config = dict(
    n_layer=9,
    norm='rmsnorm',
    norm_place='pre',
    init_std_qkv=0.0442,
    init_std_down=0.0104,
    beta1=0.95,
    decay_fraction=0.738,
    batch_tokens=[8192, 16384, 32768],
    seq_len=256,
)
Each number is 128 + 24 x the weight over its row's rms, rounded and kept within 0 to 255. Layers, rows and columns count from 0. The size above them is the row's rms in percent of the matrix's.

# layer 6 attention value, 128x128, rms 0.162, rows 41-53, columns 0-127
size [ 91 108  95  93  89  94 115 109  94 114 104  89  96]
[[146 107 133 149 148 126 108 166 150 105 110 139 101 152 106 192 102 107 165  95 129 149 137 175 129 119 128 170 127 118 146 139 121 127 105  97 188 127 104 109 144 100 123 100 161  99  66 114 138 138 168 142 131 123 128 136 144 169 151 133 152 147 133  78 159 121 115 101 136  98 112 122 176  79 146 124 124 141  95 147  99 102 138 120 120 175 140 150 134 155 142 149 189 131 135 150 130 112 110 133 103 135 135 116 129  98 110 109 141 146 126 118 127 141 158 147 100 161 117  98 130 110 127 148 149 106 128  79]
 [128 120 109  60 135 144 151 123 144 181 130 129 170 130 115 101 132 103 141 145 116 130 112  97 152 150 122 124 105 156 115 172 152 123  81 132 124 127 122 128 139 117 134 146 165  98 120 139 115 165 118  86 119 129  95 112 124 137 159 122 157 120 135  99 151 119 134 104 135 102 127 111  83 140 178 128  87 160 123 126 115 156  86 123 170 123 151 148 131 156 180 126 186 130 115 121 143 118 149 162 119 182  78 145 124 125 151 176 147 161 115  94 132 146 128  98 128 137 158 137 113 118 132 167 130 155 109 105]
 [127 132 148 110 119 120 104 116 125 156 111 131 138 132 135 153  96 130 143 179 140  68  88 129 127 168 105 103 107 139  87 133 192  92  98 114 110 105 110 123 177 157 146 145 123 107  87 139  84  69 126 111 145 121 110 103 147 138 132 143 158 133 115 141 120 111 108  91  91  82 109 118 128 127 145 138 109 146 114 120  99 102 101 124 115 133 157 114 152 179 160 170 127 109 135 101 114 104 118 121 125 123  72 122 103 148 160 134 132 158 113 140 128 133 129 142 114 137 140 113 176 161 117 150  75 126 128 111]
 [141 159 132  87 142 161  74 113 142 136  65 142 110 126 119 166  97 153 150 158 138  88 133 148 120 105  91  92  87 101 108 110 175 144  97 134 104 126 112 135 115 170 143 115 122 110  94 139 105 117 134 128  98 120 153  93 179 116 122 127 123 125 102 153 105 111 106 105  83 105 123 165 148 139 157 139 141 138 106 116 140 128  85 129  97 160 162 147 136 152 161 130 119 128 113 112 114 111  93 133 129 119  54 130 105 142 136  97 120 135 109 151 135 135 142 117 125 144 109  97 137 132 100 151  98 164 151 103]
 [ 83 117 125 162 130 112 129 121 174 152  90 128 139 106 146 122 109 117 130 170 112  85 102  78 179 125 101 150 121 119 151 135 186  86 119 135 103 144 103 173 150 139 104 106 115 106 103 137  87 139 130  70 123 118  86 127 144 153 188 152 152 153 145 112 107 111 106 109 117 120 123 117 133 143 154 118 100 135 141 135  92 146 106 126 161 176 148 119 141 140 204 147 148 116 115 105  98 105 113 121 143 143 103 112 135 151 137 163 138 161 123 127 116 139 116 132 123 116 139 128 131 147 101 154  98 119 140 129]
 [119 117  97 136 129 146 135 134 121 156 164 119 155 165 152  93 164 105 136 128 127 194 115 129 156 126 185 114 144 150 120 156 112 135 126  98 122 173 132 127 106 105 134 102 100 138 181 124 151 131 144 127 142 132 114 137 131 164 126 123 105 124 176 120 196 118 159 157 123 136 148  69 137 128 128 137 145 142 122 107 125 142 128 126 172 122  81 156 116 135 149 124 177 129 134 125 149 113 127 158  90 138 197 135 140 132 111 170 124 110 150 106 100 130 135 131 165 124 155 117 112 118 150 145 168 163  92 124]
 [149 127 146 183 105 149 163 145 111 129 158 149  92 125 104  83 136 103  89 104 130 117 166 127 138 163 162 110 129 187 140  96  84 143 129 169 172 124 124 131 150 104 137  95  96 120 170 111 138 167 162 139 111 130 116 158 140 162 129 138 129 147 150  88 156 142 149 126 165 148 119  81 118 144 144 107 114 141 134 131  86 133 152 132 102 117 149 115 116  89 137 108 117 135 144 155 118 106 117 114 140 169 127 108 122 120 135 155 134 121 171  97 139 107 153 114 144 120 111 120 140 151 149 107 114  52 129 131]
 [ 96 106 128 166 101  83 182 169 128 155  92  95 158 128 152 113 107 124 110 135  77 142 127  68 110 153 109 149 140 141 115 104 106 118 152 121 158 114 120 112 105 113 109 137 193 116 128 135 122 151 109 146 143 128 123 146 119 101 143 138 155 147 150  96  69 170 115 102 184 159 103 117  90  96 135  98 123  91 138 154 108 177 140 135 153 135 149 121 126 142 140 124 133 127  88  97  82 138 114 116 151 150  88 132 107 137 131 149 133 135 130 131 134 118 136 113 133 110 162 133 128 135 117 126 108 152 110 164]
 [102 136 148 134 143 125 128 108 142 121 150 137 159 156 109 153 139 142 171 122 161  99  57 132 135  84 126 150 115 168 137 124 124 114 107 141 150  88 114 134 150  78  93 119 127 115 146  98 134 113 120  87 147 123  98 183 102 131 169 128 129 136 104  99 151 109 149  94 119  72 137 139 123  88 163 124 126 141 120 144 102 106 127 130 110 129 167 138 121 166  89 143 138 115 139 150 179 125 177 124 136 151 127 110 123 122 123 127 148 172 118 102 162 123 100 138  91 150 140 131 116  86 115  83 106  92 123 143]
 [145 148 168 141 144 105  78 160 159 143  69 119  85 109 113 141 123 139 100 114 130 106 156  66  96 128 143 149 106 140 161  96 137 137 132 136 127 113 129 109 114 101 104  87 105 141 153 115 147 153 102 179  85 130 144  97 160  92 100 127 112 132  98 123  94 148 118 128 138 125 122 179 164 147 145 161 135 101 121 126 155 127 102 125 141 152 111 129 119 117 138  72  94 140 110 147  98 143 134 125 148 148 114  90 121 154 132  92 119 119 169 149 133 132 125 151 113 119  91 138 136 162 105  93 102  92 153 128]
 [133 120 116 114 114 120 110 107 128 142 168  99 153 134 137 125 121 128 133 121 168 124 167 123 114  95 103 105 153  86 103 113  78 103 120 110 106 147 124  84 138 102 138  89 151 118 136 144 135 136  74  98 147 122  60  94 142 161 160 133 111 101 119 136 126 113 150 134 122 140 133 142 122 174 167  90 144 163 127 136  77 151 124 130 182 106 152 146 125 150 160 142 149 131  91 129  82 140 150 126 132 125 103 140 138 143 127 143 129 125 109 133  98 120 107  77 138 107 144 146 108 178  98 133 137 190 110 133]
 [116 135 118 136  98  97 125  84 133 121 133 133 119 151 186 125 159 132 133 151 119 102 111 123 164 116 156 103 133 133  93 135  93  50 143 110 122 112 143 122 159 124  75 141 143 154 168 125 147  98 127 132 154 120 120 142 101 149 140 116 123 127 147 147 147 140 114 110  85 124 144 106  43 103 126 134  77 143 161 132 119  87 145 131 148  94 120  77 137 153 127 146 108  94 145 115 125 149 118 113 125 113 148 147 158 129 126 184 114 146 110 180 115 148 109 131 133 146 123 148 127  82 128 147 103 127 115 132]
 [138 123 109 145 151 169 129 123 152 134 131 126 119 179 130 112 173 113 109 111 101 152 110 128 124 141 186 111 135 109 134 137 105 117 152  93 106 161 140 122  86 112 138 157 125 135 166 114 171 135 154 150 124 139 161 142 142 111  91 116 102 128 169 133 175 165 137 177 117 172 147 100 148 125 106 149 137 112 157  92 113  78 151 128 138 117 105 162 128 107 169 151 164 110 147 152 139 131 135 145  83 140 167 127 122 149 120 140 125 116 149 106 106 167 144 151 160 127 121 116 116 141 175 123 187 101 136 114]]
# layer 6 attention output (transposed), 128x128, rms 0.163, rows 41-52, columns 0-127
size [ 94 104 101  97  95 100 124 113  92 119  98  87]
[[162  79 148 122 138 100 138 124 159 109 139 109 156 141 134 151 138 122 123 119 132 183 139 132 100  99 134  94 136 144 105 128 155 107 104 152 121  90 151 137 112 130 116 174 122 124 138 157 135 155 135  89 128 109  88 116 147 127 185 139  77 115 118  99 157 123 154 104 141 142 154 151 115 145 157 137 115 113 122 133 165 153 130 124 101 160 170 149 125 120 103 114 130  82 146 143 170 143 104  97 140  95 127 145 142 149 134 131 126  89 143 156 108 139  96  88 145 141 129 146 111  61 128 177 142 150 171 168]
 [117 141 160 126 145  72 103 143 118 132 113  80 132 132 127  86 153 103 122 170 115 141 129 128  55 136 159 105 152 122 118 137  93 177 130 120  94 129  62  80 119 139 140 119  79 125 148 126 139 141 131 128 138 145 115 117 117 140  94 117 112 116 144 101 156 128 150 123 152  92 123  83 137 149 118 143 158 139  80 130 131 116 123  73 104 122 164 131 164 103 124 133 149 112 103 169 152 137 135 109 136 126 126  93  99 146 128 126 100 128 146 105 109 139 137 133 105 108 119  60 116 127 122 149 166 136 124 157]
 [124 133 129 121 114  88 116 120 132 144 144  37 153 121 105 154  94 138 112 135 115 109 135 126 117 124 145 130 116 171 133 130 131 149 167 139  92 135 113  99  90 140 127 145 133 117 161 161 156 119 105 154 121  92 124 155 102 124 113 185 105  87 148 108 130 120 129 106 115 142 138 126 116 161 137 150 134 130 128  75 113 106 119  56  97  80 160 123 121  91 124  81 155 120 122 135 134 136 135 131 190 130 130 146 148 169 114 111 133 124  87 129 123 143 116 122 112 127 132 141  57 139 149 106 138 139 124 129]
 [112 141 156 141 121 115 123 148 174 122 131  97 166 119 138 170  90 131 153 134 164 117 108 129 114  82 140 152 100 166 122 108 161 149 126 161  81 161 111  88 109 124 128 157 139 138 161 138 142 132 110 107 142 100 140 176 120 132 118 144 129  57 103 127 150 152 116 111 141 135 137 165  93 130 145 148 132 138 126 120 117 114 123  49  98  89 152 132 115  94  97 115 126 136 128  86 130  84 156 142 171 131 127 162 157 154 119 145 118 152 119 120 126 107 141 125 129 110 162 157  98 144 156 155 115 140 100 133]
 [125 131  85 135 108  79 127 116 111 132 133 113 148 113 127 117 138 140 103 124 157 142 117 155  97 129 112 127 138 111 127 140 122 184 165 128  94 159  87  98  92 109 115 143 136 147 138 130 136 128 138 100 120  89 165 118 134 119 119 171 111 120 139 131 178  89 141 187 138 119 120 117 115 151 140 124 127 151 131  85 140 105  94 139 108 103 152 121 170 109 147  85 167 112 114 181 122  82 118 108 189 112 122 123 151 169 115 102  81 129 153 109 113 133 103 157 122 105 115 135  86 149 129 119 163 153  98 138]
 [121 128 122 107 164 123 123 119 116 135 104 141 135 103 128  69 158 142 137 143 120 117 143 133  99 133 107 153 152  79  74 137 126 135 125 130 147 106 105 157 155 144 120  88 124 122 111 105 117 140 130 106 109 194 109  90  68 136 122  90 140 140 147 126 105 121 140 133 126  87 113 129 179 123 117 113 134 164 116 132 142  93 146 133 149 113 123 124 138 164 120 155 111  94 134 174 146 151 110  71  78 113 110 104  84  86 135 131 120 139 182 112 110 158 114 112 120 120 119  81 145  95 116 113  99 119 124 150]
 [129 119 124 109 147 138 135 126 113 123 139 132 143 117 110 132 140 118 145 123 119 139 153 139 152 128 120 125 155 131 128 156  97 123 137 103 147 112 105 135 143 171 119 107 126 114 135 122 125 143 160 150 113 149 125 131 142 130 115  92 115 158 147 127 153 144 119 125 135 125 115 116 132 154 110 130 126 127 127 114 142 151  85 255 136 115 119 136 143 168 135  92 124 129 146 183 125 154 104 136 124 115 145 144 135 132 151 148 115 127 197 145 107 140 115 114 147 162 116 173 149 114 130 116 148  88 135 121]
 [154 124 103 138 123 167 139 136 143 123 142 119 129 137  90 122 145 144 103 117 142 110 126 117 107 151 128  93 144 145 163 152 104 110 131 109 116 145 104  97 113 112 130 135 114 119  81 102  94 122 132 169 129  78 120 153 180  93 129 148 100 152 154 111 160  85 129 153 126 137 135 135 115 149 114 124 127 115 151 141 113 133 142 139 100 129 101 114 209 138 166 125 188 118 115 120 118 109 150 140 143  90 109  95 142 128 118  76 111  97 140 135 124 136 132 146 148 166 137  73 111 167 103 122 156  59 151 129]
 [131  79 116  85 102 101 142 138  88 161 102 103  86 163 137 161 124  98 104  91 114 198 102 130 104 149 126 118 149 137 136 128 123 156 135 115 135 110 121  92 144 111 128 112 109 154 133 163 177 180  86 144 140 134 119 140 130 165 141 162 119 155 143 113 170 128 146 126 137 140 135  79 114 162 157 139 132 151  98 156 119 111 135  94 130 153 136 134 152 113 127 102 130 136 129 134 129 136  97  86 155 130 145 124 167 152 101 138 137  91 135 156 136 123 138 146 120 153 139 138 137  66 162 141 167 160 139 148]
 [140 111 113 166 106 132 147 133 158 114 137 177 142 114 124 175 106 114 113 105 167 124 120 133 146  98 132 116 103  92 165 105 143  92 139 167 107 157 118 143 132 135 133 129 132 131 128 111 137  77 106 130 142 121 167 129 165 131 154 141 152 124 112 132 138 168  80 123 155 131 122 127 109 111 135 133 127 102 153 121 123 102 121 206 134 103 100 134 102 115 132 108 106 151 136 124 108  96 139 158 128 152 127 150 152 176 154 121  97 155 226 124 102 131 137 133 181 137 134 158 132 135 152 140 130  83 128 126]
 [129 142 142 135 119 144 107 128 154 135 143 154 141 125 134  95 163 109 133 115 134 112 135 120 137 100 118 123 141 103  99 146  86 146 140 110 129 160  96 113 130 139 155 124 112 165 132 132 129 140 136  86 141 102 137 133 108 131 106 136 108 164 163 129 180  81 143 122 120 101 117 162  92 111 102 141 159 160  83 157  81  88 136  26 129 123  99 133 146 142 125 146 131 127 143 150 125  80 125  77 170 110 138  81  95 151 128 141 132 121 124 117 149 124 104 129 156 134 176 110 103 106  95 112 140 152 126 132]
 [139 134 106 122 141 100 137 112  66 135 105  63  95 177 103  96  92 122 139 123  95 107 100 111 169 150 113 159 170 151 121 152 120 147 159 122 139 137 167 150 102  88  98 111 123 112 122 158 140 107 145 136 113 121 126 108  99 130  90 136 146 119 143 154 130 118 137 127 119 160 131  88 146 149 114 111 128 104 117  99  87 103 130  73 148 153 124 115 163 112 145 134 117 113 108  76 150 142 145  83 156 151 113 115 120 112  94 111 158 149 118 142 134 145 143 140 106  91  70 122 117 115 133  95 125 106 110 116]]